config = dict(
    n_head=4,
    head_dim=32,
    vocab_size=1024,
    norm='layernorm',
    norm_place='pre',
    norm_eps=1e-05,
    tie_embeddings=False,
    parallel_block=False,
    init_std_up=0.107,
    init_std_down=0.0,
    lr_mult_down=2.0,
    batch_tokens=32768,
)
Each number is 50 + 10 x the weight over its row's rms, rounded and kept within 0 to 99. Layers, rows and columns count from 0. The size before them is the row's rms in percent of the matrix's.

# layer 2 attention output, 128x128, rms 0.144, rows 0-25, columns 0-127
095:63 65 63 71 54 49 57 41 52 60 46 57 54 52 30 38 36 45 45 48 60 49 41 37 41 55 63 52 57 33 61 53 55 40 44 54 61 44 39 44 26 35 64 55 41 68 47 55 51 60 44 65 74 48 39 52 49 65 35 58 60 51 56 55 71 42 52 42 39 37 41 35 57 43 62 43 55 49 41 54 64 61 57 60 25 52 60 49 45 47 50 50 30 70 50 71 50 56 48 59 44 53 57 49 50 32 42 33 50 45 59 35 44 45 53 43 45 66 52 54 56 44 51 49 52 45 52 40
096:50 27 51 52 54 57 33 46 61 61 59 53 47 40 53 47 51 56 47 40 57 48 48 37 59 58 38 54 51 59 61 63 71 51 47 43 42 60 46 55 53 40 46 58 35 73 32 70 42 63 52 40 40 56 72 51 47 36 54 46 67 57 48 48 54 61 43 32 65 52 33 55 46 54 68 37 57 63 44 40 46 47 49 60 48 43 36 46 84 20 52 42 56 62 39 43 52 51 41 44 66 47 48 43 52 51 49 50 47 56 62 50 50 46 74 58 42 46 52 48 61 49 45 51 58 46 50 61
099:62 49 47 58 58 41 62 45 42 34 43 61 56 46 45 44 47 56 46 69 58 36 36 46 28 51 51 42 42 50 48 60 37 46 55 43 53 69 52 45 31 45 45 39 58 55 48 42 53 44 52 47 30 59 48 74 57 60 53 40 49 71 55 37 55 66 58 40 56 53 38 48 61 44 33 53 50 51 40 54 52 44 40 40 75 64 70 53 28 55 53 63 60 40 29 48 49 46 59 38 56 56 63 27 36 46 50 46 49 38 64 41 52 65 44 37 42 43 53 43 63 65 52 51 54 46 48 56
100:52 48 55 59 57 64 44 38 57 49 56 55 54 39 44 54 54 39 44 64 49 49 55 48 46 54 54 60 48 45 56 55 43 52 47 26 35 48 62 57 42 32 42 62 38 32 52 64 45 44 22 35 58 60 40 46 64 47 34 51 69 62 33 59 49 69 67 48 35 45 55 61 46 61 39 62 62 47 36 32 70 42 62 55 56 43 50 72 45 41 47 48 57 55 60 58 33 44 22 55 56 44 46 50 46 52 49 45 61 44 42 67 42 39 50 37 46 45 46 64 39 56 54 45 43 53 53 46
117:38 65 63 56 30 39 47 41 34 47 51 50 63 62 56 52 40 61 57 40 48 47 55 55 61 50 39 49 43 42 51 33 42 47 40 49 63 47 63 35 60 60 45 32 50 59 31 52 81 62 58 33 55 44 44 42 39 50 42 30 32 59 40 68 53 54 45 47 50 66 46 47 57 38 29 52 47 70 52 51 54 61 65 39 58 36 53 35 55 48 56 39 53 48 48 70 41 46 58 47 40 57 57 65 48 66 42 45 51 57 54 63 39 46 39 47 42 50 70 53 55 38 48 55 46 44 49 52
098:49 56 33 46 56 60 33 34 35 42 59 40 51 49 51 44 41 62 37 51 66 46 48 52 52 55 56 50 52 67 57 55 56 50 58 80 48 50 51 31 41 68 56 55 42 53 45 67 41 36 46 68 59 63 54 61 60 33 52 46 47 56 70 45 47 47 51 50 44 20 57 41 64 72 47 68 51 52 56 54 53 46 42 42 60 41 40 52 43 52 64 57 62 41 44 53 34 41 47 55 52 41 29 66 50 44 51 54 55 41 50 44 45 43 51 65 52 47 47 62 64 55 57 33 34 34 50 55
089:64 34 51 68 57 55 39 35 51 50 69 54 42 39 63 39 65 48 43 41 34 53 43 54 42 50 43 32 62 43 43 38 44 68 58 49 57 47 58 59 36 52 22 53 48 39 54 67 58 41 53 40 61 36 43 39 48 63 45 44 43 51 64 54 40 47 35 62 55 39 53 45 64 55 56 40 56 55 56 35 55 61 40 53 78 55 57 39 58 59 44 66 54 41 56 56 58 44 68 59 42 40 42 48 49 41 38 48 42 51 64 49 71 66 45 34 53 43 55 46 37 39 50 49 39 40 54 52
102:59 46 42 44 45 49 46 44 41 45 51 45 63 38 62 49 40 40 43 52 61 60 48 72 48 35 61 58 60 36 50 53 60 58 50 46 32 27 54 53 57 57 38 44 30 47 46 45 66 66 59 36 26 46 52 58 64 52 53 49 54 49 66 60 48 74 35 26 57 34 28 46 48 45 59 50 42 55 41 52 47 45 53 47 41 46 54 43 58 71 46 64 46 52 38 74 43 57 60 53 56 47 57 39 66 49 57 43 61 43 52 54 36 43 40 42 39 36 46 54 54 55 58 58 52 61 54 36
106:40 61 46 37 44 62 55 50 60 51 51 52 64 51 53 50 51 36 45 42 42 42 52 47 66 48 42 56 45 41 49 56 73 55 68 44 44 59 68 37 54 53 58 56 47 51 69 59 67 49 51 54 44 35 59 33 49 41 38 69 33 60 36 43 54 42 55 59 27 61 42 54 39 50 63 22 45 42 63 49 52 32 44 46 59 44 42 51 67 47 34 71 38 69 46 49 42 51 51 58 51 45 64 59 39 46 38 40 50 61 57 59 57 60 49 49 50 52 75 46 61 39 47 48 64 50 45 45
109:38 55 49 42 59 54 56 51 55 60 48 50 44 56 47 43 55 48 46 57 45 43 44 47 40 50 54 47 66 53 42 57 45 21 59 52 37 52 45 65 55 39 56 21 65 64 51 56 38 44 36 44 30 72 47 41 48 66 42 52 69 66 44 46 71 53 42 41 39 33 49 50 54 49 32 45 70 45 41 50 49 32 47 72 51 42 69 25 43 38 31 50 39 44 58 42 58 56 48 38 57 49 46 46 41 48 64 40 56 43 45 53 32 56 50 45 60 43 43 59 55 46 54 60 45 47 49 45
088:44 58 56 59 49 46 49 49 65 38 61 59 44 61 49 46 57 42 55 52 41 37 52 50 38 52 65 44 65 47 54 54 68 44 61 58 51 51 36 56 39 54 49 65 61 69 38 60 42 54 48 42 60 60 57 71 50 56 40 37 61 49 34 55 40 62 64 30 43 55 43 50 41 51 56 55 52 62 29 65 67 61 67 39 67 49 60 15 63 42 69 62 42 39 54 37 66 57 45 53 65 49 50 53 47 35 62 60 45 55 48 44 44 41 35 59 45 55 49 41 56 58 47 58 52 55 55 57
098:54 51 63 64 27 47 33 51 62 54 52 45 45 49 56 55 46 47 32 56 58 50 59 53 50 57 38 44 39 43 70 51 47 43 74 60 46 42 59 52 37 48 56 42 56 54 29 46 65 54 61 54 52 54 44 61 42 59 40 41 59 46 45 57 50 51 60 56 47 33 52 75 39 48 38 56 34 70 27 43 48 53 46 39 43 22 57 74 35 46 55 36 50 71 55 48 46 47 40 60 34 58 51 52 59 56 47 65 54 58 57 44 46 57 49 39 45 60 53 47 35 44 68 46 45 54 54 54
106:57 46 54 53 40 36 58 45 55 54 63 51 51 39 46 61 56 49 47 65 38 52 57 41 51 62 45 41 51 46 45 51 59 58 49 45 47 45 55 44 40 62 43 50 51 45 61 36 54 49 32 44 38 41 47 40 56 45 61 51 39 50 48 47 62 75 53 56 50 50 61 59 40 55 60 66 53 39 24 48 65 45 39 54 59 37 66 30 54 70 50 49 52 76 18 58 56 47 62 67 42 52 35 36 56 48 54 61 51 64 33 50 61 38 51 29 37 58 32 60 49 60 51 52 57 60 52 52
084:41 56 43 38 61 54 47 63 45 49 54 55 61 67 61 54 53 66 41 63 57 64 46 31 55 43 35 52 42 59 56 65 48 45 47 56 38 61 55 58 61 43 44 61 49 37 50 49 40 68 42 54 59 55 52 56 55 43 46 42 59 56 73 82 43 60 41 71 62 61 55 61 40 55 32 43 40 50 69 43 31 45 54 59 61 69 52 29 44 55 60 31 60 53 48 35 52 52 46 48 50 41 47 41 54 38 46 52 60 66 57 54 57 52 57 47 49 64 46 43 59 35 65 51 46 58 43 59
106:46 40 54 31 58 62 45 58 45 68 42 52 47 45 63 55 53 57 44 58 37 37 53 37 45 60 46 44 52 53 57 49 42 63 56 60 51 42 43 56 67 46 44 67 53 49 48 66 48 35 12 51 45 51 45 52 62 36 43 55 49 58 53 55 53 28 61 47 53 54 53 53 53 41 67 20 33 48 57 39 57 26 55 38 43 27 37 42 35 44 39 65 60 47 57 63 50 47 49 56 53 46 55 38 40 59 43 50 45 46 39 54 37 48 44 42 43 47 54 53 48 63 60 49 49 64 30 47
114:50 43 48 51 52 45 53 51 74 36 55 46 67 55 50 48 41 57 46 43 57 43 54 55 41 42 49 38 47 46 48 40 32 68 63 48 49 57 32 40 48 59 50 51 47 53 53 58 38 55 41 46 43 43 81 56 45 67 56 51 60 55 51 63 65 50 53 70 51 49 50 62 49 67 46 59 51 56 53 54 59 54 43 58 57 53 41 15 53 62 61 45 68 56 70 81 57 48 48 53 46 40 47 52 28 53 53 50 56 50 43 43 60 47 37 43 43 45 62 57 64 59 67 57 68 46 54 47
097:48 44 47 58 54 58 47 44 50 37 37 45 50 49 64 56 49 55 54 64 62 65 45 45 51 50 45 62 55 42 51 50 48 57 41 32 50 47 43 60 66 52 46 50 31 44 57 45 54 64 58 49 36 54 46 71 31 55 45 58 37 53 59 47 60 46 65 54 65 46 50 46 32 69 56 59 48 60 65 50 58 45 80 56 59 32 55 25 47 64 56 54 52 29 41 48 50 65 54 46 44 43 58 50 44 57 59 38 46 29 46 39 72 55 49 56 67 42 60 71 46 66 43 47 59 46 59 47
090:67 52 50 43 51 36 63 53 49 52 55 56 41 40 29 57 37 72 62 47 51 68 60 45 63 60 52 46 48 48 42 66 50 62 59 50 61 60 40 54 64 43 13 64 63 43 61 71 41 46 68 60 69 50 31 37 55 50 64 51 41 50 57 48 55 40 61 49 34 58 47 49 42 52 55 43 32 50 39 38 43 38 42 51 48 69 51 40 46 55 52 55 46 54 44 52 47 57 49 61 49 55 43 26 55 35 38 49 56 62 48 42 44 52 56 48 51 43 51 38 47 39 42 62 45 48 61 62
088:50 63 61 46 67 59 45 43 48 59 56 47 45 33 51 56 48 59 54 42 48 50 55 50 66 62 47 41 28 57 32 30 47 34 32 45 53 44 65 54 44 48 33 30 57 42 42 54 44 51 41 44 38 61 38 57 47 56 42 71 60 34 42 56 63 41 43 50 44 67 55 50 55 43 47 73 51 61 52 39 47 51 50 63 51 37 31 46 48 61 52 38 44 57 49 45 60 48 59 54 42 43 27 44 72 36 49 73 66 52 39 38 51 31 41 41 45 57 35 41 55 48 54 52 49 53 47 44
102:61 56 32 36 46 50 40 61 45 46 56 36 50 37 45 52 43 40 47 52 41 41 50 50 66 58 50 56 52 40 49 55 67 39 50 54 71 49 59 69 43 57 49 53 47 53 54 30 54 40 55 59 48 59 47 31 38 57 73 57 41 47 37 64 37 66 44 49 47 64 43 60 57 52 62 62 51 49 24 50 39 52 48 55 58 54 25 59 56 45 37 52 61 51 40 70 61 41 47 62 58 48 47 49 73 60 49 27 59 42 39 57 40 51 69 51 53 58 40 66 53 49 59 45 50 52 40 39
096:53 46 58 45 59 49 59 53 66 51 36 43 48 59 48 53 53 40 52 57 53 51 50 66 52 39 54 60 48 45 45 32 35 66 56 49 27 49 38 56 41 64 57 49 42 43 48 47 46 48 72 59 64 50 35 42 39 51 26 38 47 42 45 58 46 50 29 56 43 50 66 45 59 29 40 48 67 55 76 67 54 34 55 43 47 26 47 36 37 59 56 58 55 64 41 31 36 53 51 47 63 52 39 44 49 62 53 52 47 48 57 47 46 46 44 58 50 48 42 58 56 55 35 29 53 30 43 48
101:43 50 69 37 49 45 55 48 42 58 54 39 30 44 59 56 54 41 45 47 54 43 48 53 57 54 46 43 39 55 45 45 41 22 41 51 50 69 46 38 76 39 30 38 48 53 50 75 56 36 47 71 50 36 55 38 38 55 52 70 55 30 60 44 55 51 50 51 59 54 33 72 38 59 52 55 61 69 36 58 53 53 70 56 44 44 61 50 56 40 46 69 36 53 44 47 57 43 52 45 50 43 34 63 47 49 49 49 54 48 51 54 41 40 40 45 57 44 46 57 48 67 43 46 51 31 56 53
095:46 44 47 52 39 48 38 56 48 68 57 57 49 50 70 43 48 45 46 66 52 41 57 55 63 44 47 48 58 43 42 44 29 54 26 49 48 58 23 63 50 65 61 38 34 66 59 53 50 61 56 29 51 36 34 35 57 50 42 44 59 55 56 46 40 49 57 45 38 61 53 45 63 48 42 48 45 69 34 58 37 66 54 37 44 44 35 61 37 57 38 49 40 55 57 66 50 42 30 48 51 48 55 49 28 48 54 50 42 51 46 69 54 39 55 57 51 36 58 67 43 66 60 42 61 47 49 55
096:55 54 38 55 41 51 49 36 22 45 52 55 41 50 62 56 57 55 46 53 48 47 51 47 45 58 31 60 36 44 62 55 52 57 38 53 63 57 53 53 48 63 57 46 75 29 56 70 47 57 49 62 45 53 38 53 36 26 31 49 50 31 38 36 54 47 30 60 34 35 55 55 48 52 49 56 48 64 56 41 44 60 58 35 50 54 44 36 46 47 46 44 64 45 38 33 68 57 44 57 54 62 38 46 53 53 47 66 56 56 50 46 45 39 34 37 50 64 52 57 53 62 57 51 48 52 74 41
090:50 45 59 42 42 49 52 45 27 44 37 40 62 33 54 43 36 50 60 47 56 58 59 41 55 47 40 61 39 42 58 39 62 51 43 18 25 52 54 50 56 55 57 40 46 51 54 61 61 48 51 62 67 38 28 48 50 31 52 50 54 47 71 69 53 66 39 47 33 64 39 61 45 40 49 41 31 41 52 54 62 53 39 45 36 49 48 46 49 68 44 51 38 49 56 51 35 52 56 60 46 51 54 38 49 54 61 55 61 44 60 56 56 43 56 39 38 48 74 40 35 40 52 45 52 61 48 48
101:56 52 48 51 51 44 63 55 51 56 45 43 48 59 47 49 47 32 55 57 51 48 66 51 46 47 52 55 50 42 74 28 57 63 51 51 44 60 28 72 47 53 50 40 65 41 50 57 35 74 53 33 63 50 30 55 46 48 54 45 44 46 24 43 44 42 43 41 47 44 46 40 39 59 51 44 44 77 34 53 65 44 47 56 59 62 56 23 43 53 36 49 47 61 52 52 62 52 35 47 56 56 50 62 55 55 60 59 64 49 58 54 75 51 53 54 38 62 63 55 33 45 49 62 63 50 55 51